Weights of a small GPT-style language model, trained from scratch on English Wikipedia.
Size: 13 layers, width 128, MLP 512 squared ReLU, 3.58M parameters.
Architecture: LayerNorm before each block, learned positions, no biases in attention or MLP, tied embeddings.
Training: a variant of Muon for these matrices, 265M tokens, 8082 steps.
Each number is 500 + 50 x the weight over its row's rms, rounded and kept within 0 to 999. Layers, rows and columns count from 0. Numbers have three digits each. The size before them is the row's rms in percent of the matrix's.

# k: layer 9 attention key, 128x128, rms 0.0507, rows 68-95, columns 0-127
# q: layer 9 attention query, 128x128, rms 0.0513, rows 69-95, columns 0-127
# v: layer 9 attention value, 128x128, rms 0.0515, rows 64-88, columns 0-127
# o: layer 9 attention output (transposed), 128x128, rms 0.0632, rows 64-88, columns 0-127
k68 091:480504540516420521547569577374559351532478526543472502457474463414563485471616526417457528466520560609521486508526502494496494482569550514486565485527490431499432485526550506503586515486447542630490520500550434537381534412466476500488508510509443513428542466538403532504534630552488433524513423505459462509516502460539568554441524484462508517534437527464534395543478480497436490512457
q69 103:502435460529535478513478500530529569478451477430489488517521574530524535521475503550547573472511539549573542487538415526478501475475543476443462502531582430524537515577467533589553561516500488499484468534482524525409558571440369559540513487483481484473536443491534393582579488538426559452431406518507493476565611440460490443436551537513479500389489475557570549514376533430453416455394
k69 100:398523499573512474502432471559551518438495441442492440559562498369486485509487538489660570469474548492526507570484404504548484453532532485464475551466559564502549494536521498583566566516465495445577547456441573498465550458487442584517527535449517490488473478472467566464483515524473582450512433528408558450623509418487486486444511488584412475431535522525576483510454468565419433450492
q70 099:495533403441465506564480499598521444438485558507568493517511546477492550457462435398441451539507501505576433514491456556466532461472498506572461509445493470461523495467543486604487399454538483370527533477486547479536497473544606517499479466531555452541445464440555558513506491480485449509597547523537529564506609488508446488432408456448604592587519477445518536516430403515418517577577
k70 094:512467547505455527459468505497569494541463519427601503621586489514425513503517356537427480489461483531471504431543454504451505468528506513532465574591496477562480532467536575544524419534495542492461455493460494455542479543522489462503436514431486433506607592452530555510437538462483452503584528503493474550526544514508436546476458519383610558540447478442661536409471434515419519471506
q71 094:492512622471485526401482448404493491417466492389512463455598535518634554478518550410510526529512519545426465538542459533495453499557418460520575503492479479477527506417570544479460469397555531508426567512553527520465471491471538521483433479534551465415500548459493432494475538500495583488425555529467462568411483430562615548482514545527567500514456594512558438525493459435499447561527
k71 091:523469526420490522471468567440528514485475396532541437521540527565468472480497605496515494501523400534505449508547388522406387484555431500503521550515504539566615496498501537504466473438431555525488543565513436509438449518466610456479502437573595503445450526524484446494525487516490484526452493569468513579417518495599539506470419534606572526519394420531525434477485439471559457498585
q72 096:465499519376489559443556549428421459565459482511435437503536515478584503581535420513442440447574530434472586485348506506491526479486454515518474486468491525515491461514459526491425479444495432510476503502548517555530463528592598452499540488498513409486499539552479543538565545603451550478482428492635576538406405539511570480444486493504513495623500485508477566467482422507490566490515
k72 095:527466487421457572453542507509477381460606529532446498556564588518519526468544464540497464412524480518497590502412604509520512514495461481518570492422540479454530506472458603538469511525539468378528528485495492468514423484547566423425482552549509519521365516486480553407582574390463521507527531538486438594423587455460412495511486581519519471522510502599460489464483475492529482474501
q73 093:448483547449467543455515544528569435495567457583519500506470519494567537497518449428605468450530562574518520461479512482476482566548416549613578507437497490449555518475465422450507518572479552490450468593415495439454459502430483553496482392462408561422486519513462436576522398524427455583432509494478552528527509522445600492545415500503499450494531587561438486494493464476587552432523
k73 093:545486502502449471457391536510526418490528556584469517561427483567567516492492492529556489577555505551425537462370516530474495476520464510548510531491511488499505489504512513413518497491466632484557489485484551509521542538482526508383499399467532541423481481513645538550465432571529532373473425539558506441481509447466531566475413500485451483474530496568492442574418487493608510383456
q74 087:586444436470484429412440548551565512555566507476478427483521569511496483523497471523493441465525555478468552495557449542603561524575540460481533557515551488469465457522473512531537413524466368498551477434548465396572598507447524450537470486533397466565449600538516488506514558512455443477475554497551567488495449424560528430462487570426525452446580571429421511479566469527481555514429
k74 088:520531494487560466436467520538574486523478515481465504498507495493539493565555466527552385468527462607491522567479529514480541503441575504426437424514479535495478422608471485503479348445459486498573507385492473415550501497448462425600505501547454531460422562512417526518580514567558510521558544558520489482489524505361507378508541552523593540447566512477520505480552449481578507434483
q75 096:431495469443525531552488466391457520440479497528547537440447577467642475582503503508485516534501443491572558447461549459437484595505453503529476445479483487483438496426475476508498612539578532520500474473476580520513529504535639515493532537513559508509504528481544427450552500441549425450459511560520508519474402519608460390487427498404511480420476505509464558510644437581466517487496
k75 097:486518493425497529460468516415477483508480478484441587512519500540522554573561424533549459425490403547523524411473616465487420525519397474491480516526453573482544475447507486519522533591554519601493493515505527419546540555521548550456447506531537468513544530482433421421564524552497541460418443527477442543543416487505427447464455465388597538487507433562471568466581484605563458575508
q76 094:659549493502526471513537462386487498458527502475563426555530526424452472477552514402504588510504518477536558482433534552538478518466505508549483521486499502496520558471561534506524440530508530498477387549600619496522419494506430465579538448393511424537454539448414565494518522545422481493400509580520509396491445429542502481494530453537533573438604467556499507542516521536487437424494
k76 092:538508493540455444532551530436495528453539353463518470514512522468506573572505526439543576459506481497509580537433462618452519557474560545536577529491353524500503545520465549544470444538470536429502464587549566538459426441440453447484534435470517471560581524507506543570517407533506491446445446506502457423443444444529519449522547540539573508399440523552419523518539517512374507501462
q77 095:512518562453585526468438457496475558500456467594526538576539457521488502463504517459492496458479507461572564503572453577453473476443558481435537509503479418573440405431546444556461522512531523557613550519484606498505491451655402510530513517483465559465555602438484481377523457541456473578580469509526456477502372468510451444481565537540483477489482572476461504513441567528512478450467
k77 091:455452417547555480523500457449575607481473523419532450505489457400577532522508532496452511465491433518500447575585553618436551423480455529556513511567503495543540478427458530450540557551538472541530472491595540473560474486522403502479516514568513565466596510479465525378499466471458510504566497496532515507466432458580493478473393558518388441546575480474473485471629519518476447491421
q78 098:534532468581458528417456529569537589478556569578501512531532540488444536524519468442503461531520433549503563571421464501478512497465563554496553542566489417511577547472458590525532502448436468498454601519480403561499469454484484460598449478477505414515549571412534532541532513537473369466523446424574447577466486483496473573481438495521394461384511503501502545427472443479503459578462
k78 096:589554505499464456579465531574502568490518533508539507496489494455421435527521484483596488471478480526496564584519491510520499552479554539479579524622533372383555502530446489511373528439549492496623519445457549549447480550433517501570442512509561486530482505416513501499500534507495407517481431519537561526514469483379542436476478546446375576508442506488583506436474445497519422456469
q79 097:492489506563439474568454530548531495394567475549458476552510439458512503486493573472454533486458447432498502420509501627489566436533477503525475468557618443506534511539469513448498492465413535567553437597422469548478483433530507574399560472535457434600425476551407403544543470486475542574537519531559428526422422465493483586500468590432470544500504509522515553553479509548459527543555
k79 092:488550541564507425429499494488566460392408580513465483467497499438512484554503517544569537512514607412507455454450554534562528487494482576498520608511544495432487580509481510407520546501453496537502500579445477580566558485484443499478517543527502371518465526448415521469505492563491458518477527531579366531472486480541449544531447519492472525419390536491482603526555449362522490502555
q80 098:413484476519422515458587550497519411535512568519431470485468567486416555474522505447560504436396505500529469430457490499465554468562545439459506539494502559436566558384453487359534470494548497624524588450500469591497523489551495455560481497504529439553427514511546551522529560476516567564409478507546408513448521518478469519526533419519491510500551496596470474552481578569482526476387
k80 097:518560514553505493470540573523346481525563537531489556530505494508463571488568524413590567503416519443459580436547426514484494490490508480498457461627627499432513469495410571425449550529448485506536507508489492596508373470474492485510535455541510498533512498564462565522477470554556540448464546477492384459444465495574500485468500407458434399498530441539519452516516548426499542529570
q81 101:479645520500484473501565490579498487490318563528536612411499481525540468579445548482470485514438509498446415354497483481529413504491485471580522561545566413419501514449521497494500560502465398504414525530453482512552531539476535532598514571484524519564495488463565484423411537520464445509566537441491536557517502483420528524469474479546478450531406467543484527552504479516537489525517
k81 097:464513503461477528535535470566429544556436589464558573552485466482583456529480561475503498476336553523552477448471514476472454557496594554532497506591521499428525504450481490519524485526521520473421568519490467432477599547450561519526443461543456597433487493444564481495484458471457448469634518374517437549432454468468513466442435521501439495520402466480542536592499469571546496587538
q82 103:471547470472484532455478492532425480436435485515548523500536483499463496470565471543554485375472558528566508535492436531513365421540459530525570563545577435485480548540497622565604542437436552445532484500558440454469559452530471419422551424517505540544417447551560591411476415512562475489543499498489488500535499572504538492463459403494499424546555554446548574552487460512515500577459
k82 100:528507551497493487465490476516518531486550526518582512446573498416540437451474437452517520387516547463489524507451456502489467475517445494502513621524526500470572541524494561535543544428505499630439517436529495443439572525442471473376546436577514527571420467488572480447447492490542522475543522430466469487505543533447633541506416429549521446520579505443467538587554458444528531611386
q83 094:511472507511589576537514444448558496462398495452462528533540478486597545483395447533535510465454457517497539477556515464448534494513568409598490547423472506478462407537450442530444441547516484484523429497483490524464526508522416467524480484515545475555534583568410599460553463483525454532449499465445545412579503485475424473571503570596496489560569542418551639457515515569440543534441
k83 096:526541432469578508544504406421494462411504496575496465487576469503510515525430556519514534440388445618490567434527585441444533516575522467501540535432554593562409523567484513518501487533534452468528413435487529641465542579528498487467528431485483503530559468457407520481545469427518422503538490489560550463530429455506447483508538492445525511442559477484549614506521520446437579493447
q84 099:481529413560553490547483458482498498444474543497484509554570546540475574522448479516523542507601435533479438581535524447525500500430580497575469481459464472510448561490571492470547471551552538487545569550561455480406570425429472510472417423543395453475452527556452494555478598538490608512442508433461500423581360507493433513458544480510499410491431513585462513552458575526524440543499
k84 100:446464440556574541516521453472589501457459457481569569504570454582435487620477474578578551569593399475484456547557525551519440486510536466482522490487530423449487521463521450515549550510531458581527477441562501587417490427446577543464560427513408467559475554537527552542408481476462506474512530472473434459422403519529466490480522520560454446436466570508486440542442578457535531500431
q85 096:562596432495514521463490459408495503424482494455471621486476468528467442544460493442463456395532422400586523605490530523454515470509509538499515498466515452424407519517458487572473628507454567568512564485522499484493485481451526507491444586436497505448525478618516523535524471482403445523597610516538521557509555416567487455426451559564463487494542489459523519578492498455524593497497
k85 099:470532471498597566473508541501513449444415535521476468456502596577580403499503545516487461532478412443576547505490519467383485485565491531572458476474518423451512484522474455540502465508430598538576526491486544466547596538453500567511448604419560443495577523505507423485538478401456438479592520527511558545531533409496434423399506484525539456572546519485475526547433446524428515573494
q86 103:594468482451594530437601531523591535502465548491473589493565496534584428469544483497512522587474461481501414533491582505530505456549507507419475568456536413463572540532583469443543401572471524515585568503568493471436439533429549494524481490515478402486365410519478513497533479466482484388521493549417457497552514529463485526496508578485514419485424476482432477512550511502478437546425
k86 102:512513506543552574535519525536513570532449564415482489478614500490545575559546551481543477436578451504426409511468464449492490472481468488434488530512503422521530581493583517492502361524544534568598465510442455503347482523508573446531525461388452503541431539508455455548518456492463462421528487518505511489573539454453541550506505511384468398518453501531472571521535493429422553564544
q87 098:491512473585455555410550415491626493568457511451543504536592510494542503452470551564422491468434476427461471408518438531496550493391483468475499447519499503613428535431476543510506521588616510484474493462564456492466473520434444518595508542504476464491454429392491494476524515476599527477498579556495543565494490503500605490512504505467582418565445571555430485459474528488487583443498
k87 095:538542372522460480427425449558551512545445408519535472561594405512519446470450438522511545487484519521495444482549484534468490521433422526487545452444529580503376470439441572571559524544549523502514586576578534479483479543441531462579494469526506515488543459505469537480449495506495497522529583564504419498406508491456649475563521465483554407558487493546401416483517481517426536531504
q88 101:540480428557513520528386481494479492549449571451510547596510572585496516508538523449438574557488486536513497461514421522458382593591517530599445518510458508409620497486465439578472472496519544534546529540470415449451476444502534555531540540390541513441526477507518504525462544543562514494432492471479485496445461492504537470571468462426471492473436555574527440459502433442631470395495
k88 100:472510451598484517497448580424483598489526588545630500536490530558497510450541419510496508560498457581559488457433451422520462625479566425556492554512451492443571550476467481624523498446457500469574531490566451438463522490532432550483468516468533468438559531490493450511471540595580486478456538460506525510460425498528538486518506547516411473407537474500475416463450503472564412390524
q89 099:521530417565577513500507561507461497487548540420507528510494448502420511493614450509577515456611507427479490482479498419494463576418496461468563542469541505483464498480477471594501522420466598469476476421492484505545562460612527545485508524532539514459483516506459431466482494506553511561623399525427527544473520535562487477454394512565525534507560387450544556581508424565457376501464
k89 095:514481482451465513469471494452494602452581419434555515518467394521520546529545498514507544441452526447512551552541513426511503531492442455444474551428451458491536472547542534495490448419511530535494471541454534504498521377588512502551543600581565439459519463464567458520399511639487509562586546479439494528473532456543406527473395491482506489515522439454525591643517454501469461579462
q90 103:455499479526516498443452542497540453513484495465489384581418569404463524428592430454563483476534531437390505539524577532509562500404477628527490452510543477474491418343523619554451509570482449503564488515460477533498466487482539485529439541487555477478527426516488545568498462477469464538507432516484385482470517549453575566533445514492439574540487486489503480529569512560550550567545
k90 098:405613460486414496458486568524554470526503506494487393477469483459520546449506486502532437479501476457495471498492561467496533456460469553495420460553557459412534507534495515519445474491529447511548502599466514578449398611513499536435410603423518480520487439495568562668552499438579555535493478598458451514415436508467527517496466467556509570544478517501461599562456512474524494454573
q91 102:612494413581440495480572513580473520536504432544559438503421570558530477589555367420483511520458494461528412479378480521457467575456557542425404445562520512477538491488444493491472490509461471417524446524533495541537474531473644513478359463503524485481493514544539518450457513455586533602439544459513470566485510556534483470531444515589507470497526489438484553520515502495453503530530
k91 101:540488433593419445410532437453443375520484533519538534487478541577447483593530463411511516450501520483478426502464550509442507539477526454412408493520478510461592478458531579526476392577491506514502468586431563520477555450481602464480395570523555522563550541483526533415468553527520421529506543447504531546553545543525553398515530490537485545485493464494564581479449601462515503468454
q92 095:484395466518619464434472481528487480441489503501420543610458414453591445540526500513528441473510499462566550494472501517436543475444551599418511512493476485469532516441542515478491470483550547401416463482432489544464504538569472520588561555491464409538475504541495434523463486513557520467457531430555495510561589508494530581572440483424535561525561502379458448490656469501571492497507
k92 097:434434559407557415423390573465411493469573536485484564507483462429563486492486555548464533508505477533463529475526524561507586484440609528454524564513459550374505557477551471482465525508552492510505504545496561611479429482581619483511455579479444427522512491448496442524499439494557441413479541494494502543499527552391529544549510498442555520600564404434493457527513492459488506480479
q93 100:415474484525491513495573534550535532463558554502415502451469440559423583482427415526524538483449369463465435372493556630516460496467483507410493501489433478539538479576561562504517532525527456523543517502442532419450487576433606443518615468522500490487530407468555509520499566537535525429495466420527511517516487424469553495597535532512526549486537564491430513537555406456509461519510
k93 096:479420497546443528475626531532471428437475496546477463504553480439423493439587535575495492464492476513467488429521555538554540522527447528474427504515435391576523467478582542507406585492553431419529601450516500515507519485396565413629517433454483411499488460475571439489499517560624499513513545407493488515509453549499510537510439456549523537537544538590513507539503493488410501508529
q94 095:489496512606454484467493512439465490500510491494457523523489557503578563500541461476460515515450514425451505575450487574450484580461556506508500512482520431449568527428575454542574444466445490480509551436478574440575489541617560540502478530516460546483487457554587455471416480488567478481558473541471613476452512580415321452629519485513527514437495469467586532449450487488407541470469
k94 089:588513491526425455500500460512466484511530585484501593527451616498474568516514475568430559445456462458512566567506480499421470511440450555418493537482580525563514505435528465624500438482502435566457502488595577509536505475536507516600476448433521539441540585517515488396553451513561487477514462550470543451485550463430410523485379455486505546463496504370485516499521576396478451526505
q95 094:374485477522582483480556468566517481460553549503442511558451582459498518504546614503509487549513484512454540573505469531442536546578485442404443508493573497515502517467543420459420429497497483523499517569534539447490478541418551512540531537453540473434490525473492545450454499519510567573505518405523497398625568452470566425502501498452482429472608459459566596440445574475472396451450
k95 092:458405559531636521543414510473505475524542477462506504592447562504467535451539464510545503513567480486479548476582491573467500527573565557384505475543548561481475550461487467363452446491450449549496436478466451501418548510531493498484487481467602508466521430490577481498481483490539562532628556496419529433578505478450463452543550401516497495512503502507438605502524537516474396391530
v64 100:511541473448551553564490416496513507467524536552451547440525522500532484438544522539463569485548559411395460546439528619569530567540470445537533488641515499441389517459515454579534475530509462426501480443541529451507452478480522507462466522496549393500483470573472494576475439525490489427489545506448579583501466451555532534358446483377539524508519491431476499516433553500556476520589
o64 102:554524469508481559431622609546510495612559490446539443490535545523535430550536522519597511384457479501483553521503439579504469474561478438520519459475555505509499479437472558499530488498426479588568458488544461364457559479462475503528488425501561507462523560497513463509444588539380449517427469435526507460547520506498482439387392556499511442453465457503502495576566559545555476528455
v65 098:533476478544480534506457486556459471458449526433486492453519547570594455498585402511555504482490358593528444530539481535558545396399537418526602541428508476388516486462421508574453515507497488486435439494406455465484468488471461534477567548485524565506502518501465573468495432477441516499415565549405496456576536488535583515547463572526503632466476558493505539544524515539552543499491
o65 097:505494552572500451528550614531525539459530493493456497524606425453407376486524490509474538430497428453550459466514527510554506502497468519471472479538466553476440479580468529513456527480534566553540466436437437497464525524433537363573556399562382458580450464437533567512560503462530582524518538499573410527566537524506517565506466439412579478479545500476489534441528399471550536524511
v66 103:510447427469467524569503430521537521553499567507464472606489475470522570420451437418536509433569482559441536527575467503515519536495485564530481471459475610446559493560532514530461528554481579449476509590501471474464538470505567468424543471505480404459497514576492465559560558550445504606440542453441503421528546500405404450461500490546458479482446442439535433451596603474465572568439
o66 101:535470521502423528523465531484517468540483610548470495566451585497542501431447428459523517434562477546419542419496567505448553496506482461479489591465478401465490526520426460459458495472518469528502530548465476509357455383538663451528446505509535507505515460568586490496485528518536523514520576428549520497477475461536583608561431518517464482497530602480500459507385531412514576492524
v67 094:470430430537535552562538471620594384432481526533513515577553379517464466483486515514596534534464491535559499583518432514487518539487549493461488538437521471504487559441490479502503413437434435449460420560451522434442574448531390480491472546507551531565520582488487452508481522392569475489461550596604474491480495481491584414450450491490479464503560502577576516492548450540530466514522
o67 095:522506582514510462565528538429494415568526471502375520462507483488520439525424547513460437514487391447545505510492597476531515477450463433545538440521440424599418478421472460498477541505442455508448430479552550518537562514512491494483496459463465564463612581469487594537531522546504472527468562535553512458515430576603491458495492452581659503481473556506490433464483576516507525398539
v68 098:518633529455496523530456359480556440455459561472532546427423482503556501479438508586556474477501454525566486482464484476569507474479500509458447541476509582480496549582575555458416510472467586530513550416527460518536390515538564475533426478453445583542553501448553523502493498528530544485467393575538409583501503459517423533483568499538504451567527420484463522507593537451454413427486
o68 096:473435449543501526592442466473567579557479467493531488433513476520447442551579497463501549516470626454501382532529432458504522548470431474450494544472499505636529504499505632491555547501542498459484545635516544548409458436517529426501547555533461500411506510488565490455452485488518514502538546558436538531506518557595458456526459513597511515474422479488413478455419477388453483495473
v69 101:501538508596587424621501542352513452491506492390474500431516524506530479526447527479492501566513457504481515510465538448551500433457519530496478458512547525514455537536452490551426552442567485490531567475533545505483523591422404470411488447488544496506441491439471503526540606441589509500519552647435588521492520460525521456501439464496494477508429471554603474615451423528513436525483
o69 097:475562399448342490527533486498561548459490559508453512493561499509512462487434434518482437557454490494537459551473473456506504556516571449529448526490485524511502467540650526468550489484471509494429462513525608547461566496454580493472507493564489555582503555309499547496409589451372474552495544519509505519486526488516488463433545474490590539502578489524525449542474424482561429509464
v70 099:506490432487413468507429499502513527472597633491494497538457519516437458421561484473413597534480445545505499573502553451479512507533552470507466456486461437493547478513515453541444624585574583556459490519547505542607564439546452501508467408554444467448386419542518475426472544429437578561553473509588457439546561414487554503484479496501575508527484488427453560505495504455472517491542
o70 097:494399517505517493448427454511540421464447543524506453539531460506530456452466447454501497450477511561417488486561527577429450477542560508435592461582546520527582501482511550482499446556545541425560455506544556449471401427501463597578481433480525428473467462425450557592512468457530439485494566460553429490550471492535585528474592456492604530529596566522503405521452545497432569555497
v71 094:569465545465548475539482450546527489569583459473455489504427531457447465530615606499513493534527580556558435364493503512442471542506494457543550461472492525520533547457446466516608425524541494612428530397503450468482477529439558444540441532453378463446487506398458520535459511490462580559431532531478419429512473538517462538510416494584476513542598499570509534495516518467492492576485
o71 092:506517486594484390475448548562529499459438505466485491567487563476486451500520485411539432501535555448556551528521423463444539581459551490452411513489521511526598530507445498586422509417477499525522444538365513503537467440527472593441432424502528449503585480480565547478530355545496534573562427513396566506516542460538559566509512530538488605527490488506505425536501508545530449438494
v72 100:511498380557534501515552559587519506497481509592491509450478505473421450499453518522442434526550441607525503481463482544453547494504586552464473459488527544560498523529433517471462501427502490413525546537555554591507436411549513494523424476513553571553479567518434415513392531483476512460526525533462498529537595517395464584440462565469560527334502413512503518494510579469502446520418
o72 101:417519629425548483569542444512531467503401509469458521430522441424546558468446507479611494453465479591422508497433541486560470418580487505490522549484459556568494510457466569519518588528519491520486413501408526546388516535500476506433541475584476619456532439522473497477456476480462568520436519485459439465568519457532499559471516438591493532497421542506541555602505479525439523447567
v73 105:382453469527450461512488534488486565449537494484550592499555562547463432381461485524531441546516435539516508545452423527473492543418440448453629438503529439547438482518470539490465518543442532482537526559502539531436531503581536523395398526437477502439486437525443500471496506570557500461504552549546552452553454531548381446468567470502474591495483527541504498557512477466591638496551
o73 103:471536503514495568452589457596517472437503494586441589497457542559448491451466468485456447521422468536484520429507518479434451499496436542490512475579620530476472534548441519516508555489448553560552544487530412478497552541548451407525534550559557540488558464418508469368537554453487436516600493490561544482524467463488489534410429448552560513510560488504523452463536470464317523522550
v74 090:501450536517502522556552590359536510385579483488491567554456447455517463511466457490532466472437562458424357526488512453510578505561505588469519590594557501522515471431476498500513543436588457491490498451513442449510483555410477428604462480493426528498510456596432538555525506527423577509448467523493494509537513558534414518502514530567598420542542454465527505465469492442475569508515
o74 091:619482517478461567576494527490486533377506490526458547443486520465454610592512543458472515507412606466503579451479476498546488471530530493539536430525509534510560459574470572465493486477416380491436527525473455495608539440462513546535456476520577479535531447502469527535511474420526576455480510513456476511528542441558519395413500550554394502507524517534564442410354512493537545513495
v75 102:506526513477456543512474450428538534517431511457548568533563491495452554549462517517475477529571522429572598397535425501578576566468554545487540470445415545478516371402612499473459454533452476527492474409472548492469512550455418635451472482542492520538471448526507484535520493437503532506503509480494514474529462452450555560513344508552525473470563445497487481595606514491407513522536
o75 094:531568528554448427501444560457536509622576473441537516421536552465516507541478449451440488497506556518470421578514490496480502479426548522504465523575489551409490582586436479490506423581478506512492440524564543439469480499414526476480475550413470492585545474554515473458493359526518444498431480566615480492480527494466516573440522538558489576452564572402466416513517511408509471562547
v76 099:554547472509431517453386600501510438471476530460498527439577532477496480426473552460527566593492422549571571514545501499571515548490502453527476518495532472514459493498520488377563457544498477444491475523489510558579533579467504382540476562492451473574492507501519459458482593557526571518448476443429560524562423555470405504461490467503580393473451489551496494639395521431485471452543
o76 102:458526527546496517473545524472430463507469518488532502517439452499550507495546482445495469575442504480571485463474428483498495494479547606470633553600429502444527489482549520510493504452538515540479575520520551551547421483503527526594552458515553659437461588429446532482493443517515481539478475512597449460533466587509603474429394544406465468472369467447554441494497546436451425508477
v77 099:395511528544450488489421515506490539503557491549492521465482505579493419540535498505548569502482509401442515427404491441544516544574478551532536489548483511476450523470522552513442474573520451464481570593540486401474569431476525442501479465584414527505581603551458494487502510446421470454523448535446515442383515520558552523537532613524485583544480536487538503565575447390452486518379
o77 094:460516526513535545439404573499479549440475573494512515549433472550383599516446520619517460543588498485435494513502485571545558538426490475465513508463478548423442522481449542562482506493509480521601517419561465486477520521538422533522501590540498490437640498431530495546418447455500517473474537489484518529610445463448486431461503508576455429496602496442493475471435482484631479426507
v78 099:506524497498528472588492446478507556557489525526475431471531422487503512432478413494571580498460511543547518409539554463438519547523485518431522473507533525443464454514545397447519558556428514540542541536566580506559423490590500552470426463509448481550320493502565482427563441500453499410488559483459563542427552564517407520541554557560530519466474447424450497533436462585509587494506
o78 096:544527481550491597467528476463402484512395548557584596490540488584487542553491472488507534452508508625475395520391522528542412524492512384465522491461510450487559512510564504485590474486435519509544524570557450526499500557518465463510503350512478458523377454471559532445483422553529505448433444434500462525502449587554524553533503517590460485518541558483531524493441488434488505528420
v79 101:540476534464533435476518534459526559454477622487524461540531458436409406481513440490493564363480509504610522516406563473464551548507490604525351541460571468536476513486501528479501489551545487445451477437593561431479561513427523554548570529508488517463509424459492568511503510489473467523403523511473523461589458483483489529450528486432570492502466496511552406511622551507575530509426
o79 093:540534557551528489475479585497484483440464496474414406505450548434516512404502556497528561516494485479466469546486513459486455566535446564529476501563522429580514518472622488409386504503511473493520542580484470421474535535492479527531420508423572500472435507505556350582507529490458581646471555548546421509499514499511524489479501426595462552555572472418509489477438512477569412478514
v80 092:545596498466520475377477449425459501475512531512478523475563494523511560466534558471451562512530565457550410522521478470564616482540496464471561558530478486520453592473484417514426519524467495463503611507445476490455507423518546512456487435466519572607507377522529457522593478479547497426542464533495486400506528597520409414465456437475589477471539575470586546458454568494443446515528
o80 090:436464523473514542506456484489534476452501508428648517513607463475535430539545412420466471493494528576542499501523432497450384512507419555518517480557517600426560548425385520486534527451456527559495523454549501533461634496518531538457403536443608545484463515465507511488504568533579465557528566455528501575421482509559458412508434454466514441431488525482510556531446553467556491490478
v81 106:567484571474632486537429461514558501411384504514484469526495554504458522469567570404560499557436572548494487535538468499414414509435579477558549418586481445530470486605563523525449575542496504432459463520454556510436471521531474548523516467466468506511446444525481479531485585445527527522461510523571494550400488549390495516494556482512575440458561529546520517536410489452535409468423
o81 098:574552530419528540580485538495497520468482434428447478506429519483580502465534466537492490417415485514605533422486446491456418533460435438396581496444442456532395459549605550539552557540570529544466453477518594471454504483544484528510446462456513546463514485483538476439509456542507452458496519541461512539431470523522523444502518492539635468555529437523541504615481503535475456659531
v82 095:516541446412479506506608501557493459544478507570418430477518534463456572578600519591528590468484489458565598633508465504521416459553476482486424490521487596497514476418493545492354532502555514536480466485492389534446537591462414528453433505500456528470504512527485508492554511511398495510458517457450580448472493537528542527387540531519505449514474519509580515508497457464439508434567
o82 095:560527540423517504407467569592471431490538543530479484485394407425536524493461467558457418466548578506532512546471521358546581532499509496501445483488462422466613502483417546530524421504544409525510480491523416524486474423502575472550535585585537449496444512456509485539513454514485413599497574519480452530489526577518520467476546492511559434601509450473387513495560551513512492522547
v83 093:470569494474585510555427557600577396484502533491439584522600514523433523518421504422465411463533491507522428404536446460483405525641451551565437511477423445526503469445468488544430458444527506472555525530475565476495420458525496459508500576482496573482406561563487515478477508535583417567558478493525488452541498442495612481517545484518517490480511501432508561531467474535465494582561
o83 092:515536587555542437564462441563485556504471464541524426553436481494555494483472463462539554512444546576467490511442402564493541550423552445457448469536455588496469507518470514473555497495462368456550406474501464635490543429631517472471496562391480577525509542520420492505502621493529534506430479495535435472528414561536423543537471521450533530456547464544508432454513459569482546485491
v84 093:518512501530536510396457527526494491523519543504599542523537479442523495461490509484548551456581454492440511533515545505531441573420514453491496520478439499470400612538485503440451584446437507526499370526443527485533428530409483518610498477504402599356485531467492447544534584430511451438515444527505577500520528505515526511477510497578512588386508446516510559381509486523550504575540
o84 092:482481541625492535455548528478578401521456541503442466457484473522470566613496504452497518475529395492550429362563461480513493419605558411546542482482559587558368522487549445447504502463532464483488503486463480553517471471619500545443525482414525497489464491551526552506471457425520521522502511598505469512471581499506443601446466442459508407524533492542469435553525516492566513565514
v85 096:540484498550413527469472431511495506563550580523495475439498526499567472526488579536453479345471510503525585439493446560492524540543545361578487450554444418469454519520569433488393519457515553511561512456493561552482512540536512604485514502463403514510507521517500414480469442503494394625454543629433466535472520535492449459553537524498526425519500441496507586466484484549522542430490
o85 092:431537560574444441445521472581512485531463414464550516613537438542548562450473486572404488499555618537469461468645465478501507427494527447455475466449555492513481512540535545444546414537516503513520512546523489462459522494453513470438523484503435505550491461478521474456417503604505583592591491443532466489452449462540506539549486451534519415493397495589554544580440564461485417493450
v86 100:438540513506517479502552508503487457511389484530454505454490496519435474434537539595485555435475472530394571552461528479411494488553514438486527454524507479463488431429454505584566443415412547485417559504552518531478488573529382452572486467515465522465499444580584469597448561570445416484468445582514449525590525616603568464509493537550501424487470522542512549463537541497526459546504
o86 097:473430550486599548486480426586453465519530555450444514519503478494459521558456535531481560473439544466443665492576542383559442511539488422468399435506492512601512441492522421505531500473499498511500423454470484574505543452478476578548585507366497495540532511456551454555400521521511493518529550526582516485517484497507588484422486494530519465512446545541503473580567438434505531437409
v87 101:567450485534452447545491588488477516419467563473491535491545483425572601471547478540477570499544527471437414561500489378485522518518458412446453465510560505484489570465465499506475549476554525510450468435550562554524472525452481571426493451522574564472474526388506438628467467474555518518526473488541468509453527523424496457375575616502473571542483577524534472494497509560420533548390
o87 100:458458483462592546480488497517503532528525508491511391465488561536463565498476431530508562509443446379489470521547500485403469381553441395451458497528430496503521495518517488461470510464508533512440485519483432587579497520400519502484394426545536566547505469431548573514519608470482550525445584437446485628476558560464493516527531489560501543509512440521442497536526620536435523548604
v88 098:538456492569539407435498511520492577512565469581442512504560498562462438529581480461530576481562479557426424483572436449487491525507532564448530536439578512573426459609423515556504537470396507496518535466504486499592424497468495550392454553435440408485609415503492493508528423528583487493502382472507469484469489526540546514504447536539497469541432424511505520572551526524450469452562
o88 094:463529490506533541501489391553511545493479498511481438409566537539564409506444512553502456582472515609420553600560490448443400539551415479466557460529533517496522510600471499555393558433470450564506542489473440463509530523543516535443526436553409554495471523475490411460523408462488451473528507509471520531501515597516585527531541550487481436463449518521413435403468483514607549565535